Weights of a small GPT-style language model, trained from scratch on English Wikipedia: learned positions, biases.
Each number is 128 + 32 x the weight over its row's rms, rounded and kept within 0 to 255. Layers, rows and columns count from 0. The size above them is the row's rms in percent of the matrix's.

# layer 5 attention value, 576x576, rms 0.103, rows 491-511, columns 144-287
size [108 111 116 114 114 114 107 111 115 117 116 114 114 107 113 109 109 104 109 117 117]
[[205 118 161 119 124 163 104  98 118 167 104 137 108 118 102 131 154 150  96 183 119 100  76 133 124  97 122 127 137 135  85  50 126 140 132 144  77 126 150  99 137 137 164  96  81  75 129 133 141 127 118 103 111 110  95 133 177  75 171 116 111 133 121  75 162 137 101 132 137 159 150 115 114 159 111 104 140 114  64 157 119 151 204 159  91 133 155  84 147 133 102 125 183 117 159 132  91  88 101 137 123 125 158 115 161 118  97 103 121 196 158 157 168 106 140 112 118 120 142 126  98  80 165  92 122 167 139  55 106 196 135 101 135  95 147 116 182 194 160 165 131 104 211 176]
 [131 101 138 152  98 184 174 137  58 138 154 134 118 136 163 105 166  76  79  58 152  90 132 131 134 155 135 130  85 100 129 153 118 116 154 176 152  98 151 109  15 132 137 154 129 143 110 132 124 158 175  85 149 107  54 112 172 195 105 109 138 168  88 102 107  83 137  75  83 138  97 159 116 107 133  84 139 140 118 110 192 202 114 204 132 182 164  62 103 113 115 187 167 155  79 120  68 161 155  83 108 129 168 103 117 119  60 125 139 104 173  93 138 183 167 132 167 171 117  88  96 146 127 136 117  90 153 151 109 138  64 102 122 120 101 175 116 101 107  94 162 152 127 144]
 [128  95 136 152  98 162 142 101 118 100 137 139 119 113  70 205 169  74 137 165 142  91 137  29 151 105 139 148 151 112 142 120 131 149 112 119 163 126 111 146 130 134 118 157 159 155 204 167  90 168 126 124 212 108  62 123  80 135 159 192 147 143 130 149 190 102 131 148 106 130 195 125 161 112  77 159  90 165 135 102 126 125  61 158 114 105  80 127 147 105 115  84  44  93 164 122 165 132 124 185 140 202  97  81 151 211 152 140 120 111 130 113 103 138 124 249 185 174 126 118 132  48 149 143 118 125 126  94 166 113 125 172 129 126 122 108 133  82  97 130 140 144 127 158]
 [214 154 175 102 132 102 183 108 113 104 124 174 117 132 116 157 146  68 130 120 150 112 117 125  70 129 134  62 133 155 117 164 164 180 192  94 149 130  96 149 152 113 126 140 145 184 158 154 141 177 109  95  72 123 127 105  82  93 114 125 165 187 107 110 121 173 153 159 129 104 108 151 154 166 169 158 121  95 125 120 109 116  98 105 106 155 128 108 132 121  89 129 116 160 122 162  88 168 127 161 195 148 106 168 119 167 174  97 161 116 123 186 136 188 141 190 181  98 153 163 112 109 145 146 175 142 123 208 132 192 185 171  71  85 124 152  96  87 181 108 101 158 185 121]
 [138 139 156  92 127 135  90 181 103 150 168 134 138 110  74 107  95 133 185 175 148 115 119 116 131 142 139 119 113 176 124 126 135 173 111 107  78 190  68 138 186 163  78 121 112 165 129 136 150  98 139 143 110 150 124 145 127 102 200 173 138 122  86 152 140 120 108  89 133 138 132 135 149 114  95 119 133  52 105 122  84 137 129 115 130 101 136 186  86 149 131 206 146 164  99 161 135 128  44 108 115 133  96 137 181  70 168  91 105 123 134 167 163 174 140 148 115 138 137 176 117 110 158  99 113 106 113  75 105  61 146 100  99 152 171 155 130  96 167 113  88 151 110 135]
 [ 97 111  98 113 142 111 105 122 171 170 132  76 112 134 113 110 123 147 144 151 146 133 115 225 144  69 150 112 131 159  90 110  80 156 140 168 153 154 158 149 126 156 110 134  77  99  84  92 112 139 151 132 111 115 169 108 161 147  88 101  60  61  80 110 154 136 128 165  82  91 147 113 167 132 156  56 107 136 115  69 136 101 246 147 111 106 253  94 133 105  39 167 127 135 162 136 137 150 160 135 119 116 119 101 149  71  53 108 163 117  93  18 114 173 145 149 133 148  68 120 105 179 176 152  85 189 103 122 147 139 108 100 127  70 129 120 140 199  76  78 177 160 107 142]
 [108  83 145 112 116 126 131 133 106 192 169 128 130  76  55 138 197 144 127 118 135  59  90 104 100 158 144  89 113 115 121 138 157 168 121 140 146 144 104 136 159  98 159 172 130  69 130 115 161 134 150 106 111  97 142 118  77 115 158  93 131 131 164 146 139 207 155 140 157 123 162 142 155  63  67 152 141  97 135 114 145 115 151  91 190 155  94 115 107 119  95 133 171 152 133 132 121 125 141  99 136  76 101 146 154 140 114 168 148 155  71  80 108 115 141 105 117 138 148  97 100 112 110 135 128 135 118 111  95 127 113  74 188  96 133 142 143 137 130 101 128 159 140 106]
 [157 155 144 138  97  67 136 109 218 100 112 174 172 151 100  65 150 147 203 109 122 116 156  94 120 114 163 170 111 129 144  73 119 133 111 160 186 155  85 101 134 120 144 118 147 190 122 146  91  63 152 136 136 116 191 146 119 195  99 123 158 111 200 116  68 171 161 114  72  93 131 139 101 146 125 167 168 148 100 134 157 106 130 101 137  97  72 158  54 137 137 156 127 144 155 123  88  96 124  68 133 142 145 126 105 118  90 161 126 136 180 155 130 115 150 124 102 154 141 102 195 131 114 203 123 120 146 163 112 106 133 162  76 227  68 122 159 136 119 174 189 132 123 182]
 [121 185 106 127 149 128 111 147  85 144 179  76 203  61 100 147 125 123 167 136 104 168 105  54 112 122  91 147 186 135 135 180 147 138 165 150 112 131 104  89 146 154 145 163 111 151 161 127 160  93  94  61 125  94 116 134  74 110 128 195  93 114 150 145 127 146 159  94 104 147 106  97 122 121 138 110 154 126 122 105 110 179 165 122 147 128  90 141 140 101 131  97 101 148  87 155  77 137  94 173 106 122 111 114 120 148 117  87  68 122 115 159 105  89 143 138 164 182 134 110  53 164 154 144  43 134 129 120 132 149 184 151 121 139 123 105 130  91 122 167 134  71 182 108]
 [154  73 154 141 133  52 123 129  95 146 120 137 139  96 130 110 158 170 145 144 153  92 148  96 130  65 173 121 107 111 114 129  47 127 116 206 166 101 126 143 177  89 162 214 121  95 116  97  86  86  54 115  74 155 179 129  90 149 134 116 171  83 146  98 123 161 210 119 136 118 132 128 105 101 135 148 138 148 126  74 149  99  76 101 135  83 134 145 122 153 159 182 173 176 182 145 118 114 163 159  95 165 159 135 194 128 118 137 114 121  96  99 128 106 154  67  63 167 165 131 152 172 138 135 163 134 142 122 111  73 124 132 121 133 152  95 131 101 165 170 125  63  97 106]
 [137 120 155  92 102 133 165  95  98  74  93 144 169 108 172  68 123 117  90 130 140 125 130 119 125 163 141 109 137 134 129 138 171 119 165 125 108 159 144  89 130 117 178  89 115  95 106 134 143  96 133 101 112 109  65 166 123 114 123 162 106 129 157 161 112  97 106  77 146  68 147 128 169 117  80 113 164 105 156 104 121 126  92 133 112 166 108 120  94 133 123 143  87 135 109  84 122 160 118 147 132  72 169 114 101 171 110 181 145 136 120 162 108 172  94 197 187 128  48 112 196 115 125 135 222 116 115 110 117 111 108 204 114 168 164 139 161 100 182 148 149 175 139 133]
 [113 107 135  79 127 135 135 229  91 114  86 116 138 106 181 150  29 141 138 104 140  86 230 211 147 173  92 112  98  92 165 152 167 112  98 126 159 118 106 105 130 123  55 154 159  96 111 157 119 147 106 167 122 160 127 108 134 117 167 139 163 107  72 145 121 106 116 119 155  86 172 106  72 141 127 132 135 134 198  99 148  85 118 125 136 166  52 134 146 114 157 111  95 182 106  77 150  58 103  96 117 115 125  85 148 152 142 189 167 149 100 161 127 151 140  94 131 103 150 102 171 125  79 175 185 124 101 139  91 149 123 188 154  93 142 102 142 144 156 111 106 183 149 139]
 [154 116 120 171 154 121 181 176  76 118 103 154 163 153 150 207  36 100 113  76 150 139 146  87 153 127 105 100 150 144 117  87 111 118 132 125  70 114 137 131  86 121  68 170 157 127 180 113 151 140 122 147 110 119 142 134 110 137 162 115 141 107 140 121 103 104 150 139 111  72  73 167 128 166 148 100 124 177 171 154 159 114  65 137 152 212 159 115 165  75 101 122 110 171 134 152  76 114 140 145 115  92 112 111 163 117 127  93 178 115 164 221  89  95  85  72 169  81 126 153 211 126  86 132 146 113 149 118 185 123 149 143 100 119 160 116 104 129 142 114 101 154 136 151]
 [138 142 157 169 141 135 179 124 180 114 117 186 109 182 116 116 114  92 124  76 192 144  98 162 126 127 126  70  99 107  82  76 112  94 101  90 184 111 195 136  83 131 156 187 137 151  79 154 127 108 166 125 121  95 144 109  95  96 124  83 167  94 122 191  96 183 158 123 115 142 149 146 151 120 132 125 179 191 140 130 161  61 147 116 141 103 100 141 139 148 106  62 101 161  95 175 153 124  99 132 130  65  92 149 147 124 137 159 156  80 142 185 103 153 123 171 148  83 147  92 146 125  77 111 136 136 140 147  91 104  97 169 133 141 121  53 148 115 148 128 151 136 106  76]
 [118 117 185 105 127 112 136 127 157 126 142 106 118 137 106 115 126 118  81  98  59  87 161 152 116 133 156 102  86 106  96 114 175 130 117  82 171 137  68 167 122 137 171 167 183 162 128 170  94 144 133 106 131  90  93  96 181  55 158 152 206 105  99  24 111 108  97 156  89 112 135 170 132 125 149 121 107 152 132  73 131 132 151 162 143 114 133 177 175 133 128  89 175 114 130 108 148 120 134  85 144 121 171 193 136 114 151 118 148 107 122 120 125  92 137 126 127 106 150  95 146  96 120 103 146 128 142 165 136  47 143 101 118 103 130 133 197 122 186  33  53 159  78 162]
 [140 132 125 125  99  95 160 121 144 139 166 175 134 183 129 130  91  77 145  57 176 119 111  98  95 102 159 134 190 146  95 111  80 112 190  47 124  88 163 150 141  96 134  63 107 132 104 120 189 161  94  94 135 141 158 144  95 109 159  33 105 120 125 185   0 141 171 109 117 164 137 152 207 130 123 180 109 170 139 153 145 111 146 141 140  95 148 152 140 125 112 108 102 143 139 122  92 141  75 126 183 116 151 171 178 101  85 104 159 161 125 166  62 143 160 131 148  29  92 121 139  82 156 165 124 141  61 102 176 104 127 137  70 129 156 146 107  98 115 141 131 121 127 142]
 [ 61 104 134  90 124 151 111 153 121 168 149 117 113 150 162 175 126 102 185 150 153 120 165  92 144 129 118 125  75 129  81 106  75 164 159 169 152 157 123 149 158 178 140 153 150 158 104  83 210 124 128  92 121 152 123 112 113 123 212 154 123 129 104 159 108  74 153 167 140 203 118  71  58 175  66 150 101  76 118 158 101 228 153 139  96  81 127 150 107 113 121  96 101 114 150 103  31 146 145 105  89 157 114 101 124 129  83 109 134 100 178  80 150 135  82 131 142 131 122 185  95 157 152 136 141 101 167 180 109  85 105 164 170 113  88 122 184 128 120  97  64 125 149 188]
 [ 58 142 123 166 122 121 205 130  73  97 110  91 137 124 209  96 141 139  98 122 116 173 105  80  45 108 188  80 128 123 156 123  60 189  74 179 159  76 136 125 140  98 133  91 119 107 152 119 156 119 147 128 131 156 206  76 147 120  68 104  98 133 159 121 117 131 132 155 119  72 122 167  89 142 127 139  94 134 131 129  85  94 130  76 108  92  93 161 140  64 128 237 166 108 179 141 140 174 130  88 161 117 124 114 149 162 108  94 152 111  37  77  84  68 170 134 156 128 129  81 107 130 145 111 118 196 122  79 158 201 165 134  91 112 136 108 184 133 120 192 149 128 164  93]
 [115  76 162 104  78 100 159  94 111 150 132 144  79 142  75  75 119 189 162 146  91 127 120  98 116 136 144 160 130  70 152 140 131 125 150 145 151 114  98 126 114 159 158 110 188 154  82 143 117 110 137 119 233  87 122 115 166 115 100 108 113  87 132  71 100 103 155 135  55 117 155 144 127 142 185 120 117 174 133 139 142 134 185  84  95 148 151 106 133 152 153 106 113  98 142 200 104 128 157 171  96 155  94 158  97  93 175 182 159 155 139  83 125 100  81  82 130 168 133 168 110 128 121  92 165  82 139 143  93  47 166 125 138 162  85 109 108 107 116 125 115 135 138 182]
 [139 182 132 125 131 128  56 146 147 157 135 155 153 125 127 140 114 107 106 127 124 152  89 123 116  95 141 134 118 178 120 139 126 131 137  73 110 135 140 149 147 160 168 110 197 132 172 132 146 185 119 143 119 134 101 111  77 110 164 129 123 178  89 157  92 195  99 115 121 152 135 156 180 157  98 155 101  95 114 102  66 137 153  73 111 182 129 165 100 129 159  92 130 129 157 124 103  92 160 137 139 107 133 122 137 128 185  81 153 142 172 108 167 135 107 156 115 130 244  83 126 112 126 117 180 143 147 143 156 136 189 146 137  92 153  98 139 182 164 117 169 173 129 152]
 [ 76 158 156 154  81 162 159 155 194 152 128 104  84 137 171  42 111 150 136 119 124 128 137 106 192 109 154 140 138 182 132  90 104 135 176 160  89 179 128 148 152 139 126 129 130 145 142 141  79 145 161 101 154  82 136 133 166 118 121 165  94 126 117  90 119  64 140  99 111 134 186 109  82 145  88 120 178 122  75  82 138  86 163 100 159  99 172 119 144 160 131  68 132 119 115 103 123  90 139  89  96 103 153 173 170 129 138 152 123 139 133 139 130 133  52 153 116 134 134 121 184  50 170 105 124  88 113 105 136 156 130 139  71 129 105 172 181 181 151 161 123 103 137 100]]
# layer 5 attention output (transposed), 576x576, rms 0.092, rows 491-511, columns 144-287
size [102 103 101 103 102 102  98 101 104 104 102 100 103 101 101 101 106  95 101 100 104]
[[173  98 163 127 129 177 106  97 140 134 174 182 124 159 162 142 117 110  75  80 157  79 100 125 135 138 127 174  97 106 123 208 162 122  87  85 163  91  92 117 120 141  42  67 129 152 147  92 123 138 163 143 119 225 125  79  78 142 121 145 158  92 101 119 128 137  87 115  91 164 156 120 163 139 161  98 105  65 130  91 133 104 101 123 122 113 119  97 158 178 114 121 159 117 146 141  85 140 152 122 156 133 173 157 111 101  95 123 151 149 103  96 139 151  83 120 193 123 141 101 103 155 194  59 119 109 110 149  82 139 120 127 106 127  75 129  64 132 120 193 114 131 137 139]
 [114 154  95 161 129 149 151  76 107 146 157 119  93 116  98 173 155 156 118 152 122 170 126 214 104 144 147 118 107 199 156  44 130  95 125 203 211 117 144 102 114 183 103  89 128 157  96 127  99 110 163 119 141 106 159 109  78 126 112 121 151  95 119 163 145 148 125 120 132 118 159 127 140  97 139 102 124 163 114 156 105 108  85  75 106  84 142 151 150 130 116  91 113 132 105 139 153 114  84 104 115 130 168 150 190 122  79 120 123 160 129 176 149 149 139 117 180 131 116 120 160  58  80 134 132 155 149 169 130 102 151 118 150 173 138 113 131  83 106 151 154 134 148  91]
 [ 72 120  96 129 122  73 130 149 164 116 162 188 133  79  85  54  88  87 136 152  96 224 160 205 155  88 145 144 109 164 121  92 139 139 140 130 177 152 115 166 161  95  64 133 144 172 125 174 142  77 143  74 157 104 167 133 107 146 102 143 100 149 148 130  89 163 138 104 147  80 145  71 132 144 131 165 119 101 147 134 172 218 137 119 136  85 159 124 211 160 128 122 162 104 124 166  84  86 119 133 131 144 105 104 144 165 102 138 153 100 147 130 137  90 167 127 153 165 120 154 123 126 117  68 171 145 123 150 193 103  59 117 169 177 103 110 142 184 181 118 147 135 170 127]
 [159 158 125 173 119 191 154 103 175 116 181 119 153  84 126 102 211  74  91  88  82 121 186 143 141 156 165 128 171 120 116 117 111 111 119  96  64 104 110 137 109 143  82 106 149 155 110 165 153 126 185 186 160 100 132 178  70 115  60 139 161 136 127 143 101  67 114 119 107  76 160 137 144 164  77  71 184 136 155  85 132 122 164  72 157 107 127 121 106  72 125 143 136 159 138 107 152 122 170 102  94 132 197  53 113 140 122 144 137 133 145 125 105 112 184 126 131 161 164  90 146 137 193 109 127  66 164  99 151  85 136 108 123  85 154 137  95 116 151 111 108 159  94 116]
 [147 117 119 191 125 135  79 115 122 112  86 132  93 105 111 156  75 157  64 117 121 113 130 151 131  76 100 191 155 105 110 131 173 118 168 134 149 110 139 113  88 121 135  88 121 185 136 166 110 134  93 146 123 134  98 122 116 152 157 158 137 108 108 118 127 127 142  41  99  95 146  69 118 142 147 108 146 119 110 102  76 148 103 122 120 162 126 115  75  83 141 114 125 172 160 213 101  96 128  73 127 147 106 121 138 138 143 137 142 202 123 125  98 146 125  65 132 149 137  60 166  85 105 187  74 139 157 149 114 149 131 129 171 112 114 121 154  85  96  98 141 134 119  77]
 [175  83 150 149 170 127 134 166 156 110 170 158 150 132 124  99 103  99  99 187 122   1 143 107 105 128   7 108 161 138  95 151 128 123 126 144 107 196 133 117 145 167  63  72 192 136 156  89 118 113 132 135 106 136 111 134 131 105 141 127  59 127 176 117 180 131 124 154 126 137 157 113 142 185 185 103 141 166  94 139 120 124 123 122 163 140 135 183 145 119 192 166 185 125 127 105 106 142 106 127 120 198 145 185  85 104 163  82 124 125 103  94 133 163 119 143 139 141 175 123 106 145  86 123  77  80 108  85 109  98 117 134 165 171 136 164 130 107 142 149 129 133 133 116]
 [ 87 117 162 135 122 133  97 120 124  88  97 130 109 100 121 100 121 141  98 171  72 131 171 119 121 124  88 212 138 123  68 125 129 178  94 103 131 146 113  62 155 136 175 158 180 131 166 136 128 128 142 167 166  46 143 115 158 186 113 130 143 173 111 145 130 125 126 145 113  81 123 140 144 112 152 156 125  47 171 139 110 109 138 129 138 107 104  71 137 106 133  99  96 183 118 134 173 128 123 168  85 151 148  77 140 150 137  88 119 109 116 119 148 147 156 125  83 146 159 146 117 118 170  98 141 220  65 104 105 164 141  99 130 130 116 107 131 122 123 164 126 141 160 163]
 [ 87  57 105 132  63 134 149 136 154 132  88 108  94 118 138 145 148 162 131 132  94 141 114 157 169 212 206 129 150 124 129  84 115 166 136  98 134 179  87 138 127 144 132 176 113 145 166 108 112 130 107 147 157 117 148 145 154 120 113 117 137 135 170 118 143  86 105 163 152 165 178 142 159 174  99 148 168 148 152 115 133 145  10  92 185 151 109  80 184 120 137 169 108 127 160 166 129 129 110 114 168 172 154 130  83 162 119 165 163 153 145  90  95 108 197 121 104  94 124 146 180 127 130  49 126 143 123 123 111 138 128 135 131 160 167  82 165  79 127 110 138 158 110  79]
 [ 30  96 102  78  88 107 157 106 170 126 109 196 123 111 163 125  64 122 117 115 132  59 131 135 137  98 132 133  68  65 130 145  89 121  73  92  81 191 141  97 110 160 127 140 127  68  91 113 161 109 128 150 122 169 134 158 134 102 104 170 139 181 115  89 103 135  94 166  92 167 103 142 123 178 178 146 142 141 162 113 163 139  64 128 109 168 170 147  68 106  89 138 137  61 106 125 115 151 135 155 141 162  79 112 112  87 139 173 195 121 113 116  93 195 151 169 130 100 136 130 123 134 119 144 156  76  97  71 137 104 137  54 117  89 119 108 141 100 151 116 131 122 114  45]
 [144  92  78 131 121 158 174 159 116 133  67 142 123 140 133 102  46 119 180 152  92 127  98 102 143  90 162 167 134  70 150 161 165 135 136  74 126 179 149 121 136 135 130 121 145 162 138  97 138 122  81 113 130  70  90 123  93  96 127 120 168 134 149 145 176 139 163  53 152 142 112 142 176 143 138 116 114 103 154 136  73  63 102  97  66 190  90 187  95 130  10 127 110 131  89 186 100  91 136 120 147  88 147 192 138 127 120  94 136  96 136 113 100 148  95  72 101  75 120 139 100 107 123 118 158 119 138  78 168 173  89  96  71 143 103 148  99  88 128 135 140  79 124  94]
 [ 93 145 132 125 144 161 114 131 131 138 107  82 107 148 119 113 168 167  52 131  70 129  86 128 159 122  42 137 127 137 141 118  94 130 124 116  64 147 121  73 126 107  85 114 139  97 123 147 118 179 161  92  99 112 168 107 164 151 113  36  84  93  68 177 146  75 176  96  53 124 119 127 101 167 147 126 154 179 150 169 135 111 164 136 132 148 118 100 135 126 107 202 146 110  82 171 150 141 118 110 127 112 161 206 126 104 190 157 126 147  79  83 148 114 114  55 114 142  37 135 143 127 116  99 120  87 180 171 107 190 154 104 113  89 122 144 120  99  67  98 120 152 172 195]
 [ 99 152 145 211 125 130 122 182  98  78 108 169 120  75 104  77 131 125 131 178 165 178 116 145 157 130 149 125 108 126  70 128  87 163 155 128 179 144 100 120 183 177 101 103 145 109  99 163 141 149 139 169 112  99 107  90 122 144 178 135 143  81 190 101 132 174 114  87 132 103 165  68 173 142 117 105  80 137 164 109 141 152 117 149  89 154 134 106 108 112  91 159 159  95  87 216 179 125  90 171 108  64 133  86  97 125 147 143 120 108 163 165 137 111 132 155 124 125 125 160 185  66 111 144 111  92  90 133 100  84 124 142 111 122 149 172 152 175  83 159 119 149  86 179]
 [109 134 107 161 141 177 143 115 150 213 150 157 107  68 166 106 118 129 158  82 101 173 118 168 135 159 164 101  89 127 104 138 143 107  84 103 125 180  89  99 177 100 102 168 137 140  76 101 109 163 127  89 110 113 100  87 100 139 113 153 100   6 193  92  83 157  80 127 128 162 112 143 158  97  92 209 123 133 139 118 128 110 123  94 106 151 130 154 158 124 123  82  77 167 111 142  66 106 172 138  47 115 109 112 112 113  88 194 110 113 186 137 117  95 158  79 153 143 122 173 110 143 124 109 135 125 119 163 117  95 146 143 118  78  80 111 119 174 129 183 155 178 120 149]
 [130 166 129  70 158 146 158  67 146 176 139 183  56 165 103 112 109 192 132 136 120 147  92 142  90 102  43 115  56 123 130 107  96 152 121 150 134  99 146 145 193 119 153  68  99 161 130 112  84 127 164 150 116 158 141 183 186 141 116 137 177 143 116 125 148 127 103 130 134 101 120 113  56 122 120 125 143 112 100 110 111 155  77 146 166 119  99 136 130 187 144 135  84 182 103 141 120 140 142 100 122 112 142  69 183 139 105  82 138 170 149 106 106 171 162 107 162  90 101 148 164  80 149 118  61 107 159 114 208 132 177 173 126  90  77  43 135 134 130 156 136 166 128 112]
 [ 99  89 116 160 113 148 135 138 111 162 137 115  98 146  84 114 152 168 170 141 217 133 142 148  73 121 156 133 140 103 119 132 180 108 131 108 110 159  80 140 137 137 139 109 125  90 113 150 173 113 153 143 138 106 167  83  58 147 123 176 140 115  83 100 112 158 150  81 171 123 119 123 117 128 124 103 151  90 165 143 114 139 127  85 132 116 110  76 154 113 155 112 152 132 114 137 157 119 134 127 159  96 133 146  94 167 137  80 216 115  67 135  70 145  81 155 117 113  71 122 138 132  76 115 124 142 159 132 153  44 133 132 109 110 150  97 146 150 161 110 120 128 133  93]
 [171 150 150 154 137 105 144 119  75 120 148 145 136 163 120 162 101 131 111 193 113  99 149 118 180 115 136 147 114 117 170  93 128 121  98 121  61 186  94 132  90  76 131 112 119 149 170 132 101  90 140 110  93 169 124 131 139 113 135  61 168  57 131 167 131 139 139 182 140 151 126 176 137 143 143 117 152 163  98 109 118 191  85  98 126 153 115 103 121 168 154 138 110  67 163 141  81 138 174 125 106 143 120 152 103 137 122  46  99 120 180 155 141 212 154  79 168 177 103  70 146 167 107  87 174 162 172 151 116 120 137 103 109 149 132 112  96 182 110 112 136 174  79 147]
 [132 168 127 100 163 124 177 151 141 112 145 118 141 147 126 112 166  72 183  85 156 152 128  86 130 111 110 177 153 191 113 113 165 148 106 140 117 121  77 137  92 177 105 176 151  92 100 114 132 172  69 108  84  98  96 146 158 196 118 161  97 107 136 114 149 146 136  63 148 106 165 130 153 173 204 118  72 138 125 145  87 130 118 109 160 136 100 104 138 115  75 132 100 110 143  82 152 134 122 140  76 144 136  71 152 164 125  94 190  85 172 125 227 165 139 109 100 133 168 133 139 179 132 182  90 159 100 122 166  80 156 113 144 176 116 140 126 109 129 115 131 146  81 124]
 [169  74 143  70 149 161 143 132 185 153 128 114 130 128 139  99  95  98 143 130 127 136 215 142 174 128  79 160 145 132 119 131 160 112 117 166 101 137 148 114 117 130  44 176 101 145 149 119 133 168  95 171 126 114 150 177 125 138 182 114 142 150 158 101  89 137 134  95 118 205 165 140 135  82 125 115 162 102 166  99 132  90 119  63 152 126 171 131 141 231 116  99 129 181 130 194 173 157 110  86  74 126 129 127 103 115 144 220 120 131 140 111 150 120 142 141 145 137  98 155 133 126 196  90 125 185 131  97 133 110  73  99  90  83 167 139 134 166 122  92 131  76 103 114]
 [162 114  70 145 111 127 143 167 161 167 170 163 138 106 146 159 128 108 167  72 133  88 121 166 184  89 109 119  93 168 128 131 131 132 177 105 104 134 164 130 107  68 103 144 117 125 132 112 141 133 150 129 186 114 168 119  89 129  44 134 130 133 130 127 173 101 162 147 128 163  95  69 133 159  89 141 211 151 187 172 188 130 143 163 165 142 129 146 108  68 147 124 148 110 126  36  91  93  80 149 121 126 118 138 153 153 118 123 132 108  98 163 207 136 150  79  84 108 130 105 113 131 122 132  75 188 108 137 176 131 128 133 188 152 131 133 139 123 105 116 138 153 105 139]
 [149  88 136 138  67 143  71  63 153  44 132 157 131 121 161 137 197  94 148 106 119 146 103 114 122 128 107 141 153  84 170  58 148 127 144 104 177 117 103 133 183 168 120 182 121  98 127 116 141 150 193 148 138 123 162 133 108 118 105  95 159 130 101 114 107 128 136 107 132  86  81 117 135  94 148 140 179 125 167 136 143  88 113 192 133 166 101  96 100 120 103 133 121 124  82 114 143  74 123 172 127 155 128 141  76 167  67 146 142 135 138 179  62  75 130  92 191 152 116 128 144 181 160  91  92 124 137 118 117 117 197 167 131 114 160 170  66  77 110  95  73 235 123 127]
 [128 177 175 195 134  62 136 156 116  96 117 167 128 135 131  80  77 121  66  83 176 163 102 158 151 131 134 128 125 162 166 132 118  84  80 123 151 145 111 131 140 134 102  99  66 168 107  75 122 110 125 132  83 123  38  89 136 138 163 114  97 118 125 111 197 149 145 113 148 114 124 131  82 159 155 148 142 113 116 161 159 153 153 100  67 128  99 134 101 159 143 136 101 115 153 169 135 162 111 127 114 147 166 152  78 122 147 100 150 201 164 144 122 103 138 138 186 129 102 139 128 109 142 169  99 170 125 145 148 109 168 146 174 111 147 118 126 160 129  97 148 177  75 125]]
# layer 5 attention query, 576x576, rms 0.101, rows 512-514, columns 144-287
size [ 91  94  98]
[[143 173  96 131 229 168 156 126 147  98 120 155 132 124 114 176 101 129 133  81  73 124 118 125 136 174 144 134  94  97  59 109  61 149  92  84 142 103 139 140 160 218 118 105 112 166 169 156 136 127 182  78  68 148 151 147 201 143  62 130 176 105  91 103 181 100 114 100  95 143  96 144  99 133 107 128  74 116 138 159 146 100 138 147  96  94 150  89 138  87  93  55 110 130  84 129  81 121 119 104 140  99  35 130 151 101  61 116 136 180 150 130 136 111 114 106 167 200 121 134 132 121 148 120 108 134 157 100 184 104 164 160 156 179 158 134  77  86 121  85 122 162 148 142]
 [136 108 152 140 148 100  94 136 143 105 173 141 115 139 126 119 105 105 132 149 131 119 145 151 160  93 133 116 169 100 124  87 186 119 172 168 107 149 125 149 145  98 119 132 148 141 139 136 138  77 171 148 170 148 130 135 129 107  54 171  97 165 115 176 107 110 159  96  72  89 187 113 126  65  78 155 134 143 143 135 108 126 131 110 221 114 143 110 135  88 162 115 145 100 165 135  96  11  34 116 115 103 123 150 111 186 105 174 149 183  82 152 124 140 175 181 202 130 123 128 153 110 183  95 126  93 132 165 125 113  90 159 122 168  92 112 104 105  94 126 147 172 143 147]
 [155  80  79 149 135  71 153  81 148 168 106 122 188 145 101 168 123 139 186 145 133 114 135 168 119 140 121 112 110 151 152 112 150 107 152 160  79 151  98 133  95 157 101 106 134 182 132 133 125 166 107 161 146 127 137  72 150 133 118  90 100 127 133 121  96 105 116 106 163 102 169 165  53 154 137 129 151 128  91 202 143 120 110 140 171 172 111 144 165  68 101 118 122  97 144 151 139 128  95 135 125 156 145 113 182 126  75 129  91 134 134 131 101  80 101 125 177 147  91 169 149 165 142  84  91  84 116 116  72 159 120  96 179 235 160 165 177 141 128  53 121  54 113  95]]
# layer 5 attention key, 576x576, rms 0.102, rows 512-514, columns 144-287
size [ 90  92  91]
[[ 96 156  90 198 153 134 143 152  86 116 140 201 123 149 140 115 114  91 143 125  86 139 142 130  88 124 109 105 180  94 190 151  99 125 172 114 118 122 136  99 163 153 162  88 143  90 136  79  64 172 100 119 130 114 163 144 127 146 126 165 132 197 100 125  59 149 114 155  93 174 112 151  78 118 120 148 137  86 153  95 109 104 149 152 144  88  74 144 115 125 127 155  53 127  73 118  88 162 208 199 154  87  75  93 147 119 125 137 125  86  94 164 123 145 157  69 106 143  85 126 102 150 100 162 136  74 148 124 141 147 183 149 123 108 101 127 102  89 115 158 121 101 173 191]
 [136 119 126 118 119 177 113 102 149 116  98 121 129  73 110  83 138 106 117 117 161  77 204 130 103 149 142 122 125 118 116 164  80 135 150 109 190 133 128 135 170  72  95  85 149 127 110  90 164 104 178 127 159 193 101 124 107 149  77 190  88 124 118 150 128 143 101 149 109 128 153 113 141 127 141 105 116 126  90 157 181 162  63 126 154  67 121 110 115 160  97 109 127 164 129 118  88 147 142 181  92 116  79 126 101 152 128 179 146 184 137 141  97 115 134 127 110 113  99 129 108 128 157 136  99 170 149 167 157 156 115 157 151 148 141  74 119 118 153 190 142 155 150 153]
 [101 167 138 146 148  49  99 110 151 154  75  90 167 158 101 118 102 134 151 101 137  69  56  56  91 162 123  98 111 139 171  53 109 107  85 157 132 180 109 168 159 166 138 159 100 132 126 104 125 208 139  78 112 135 111 117 147 171 107 149 127  92 151  78 143 115 139 188 103  80 112 157 107 154 142 102  95 152 100 137 194 155 121 152 153 115 154 120 171  59 167 133 145 123 162 111 194 101 131  62 112 129 143 151 167 109 114 157 104  68 120 166 120 136 137 106 143 124 144 149 147 113 104 154 119  57 132 110 126 152  84 155 159 152  91 117 111  96 165 109 154  80 131  77]]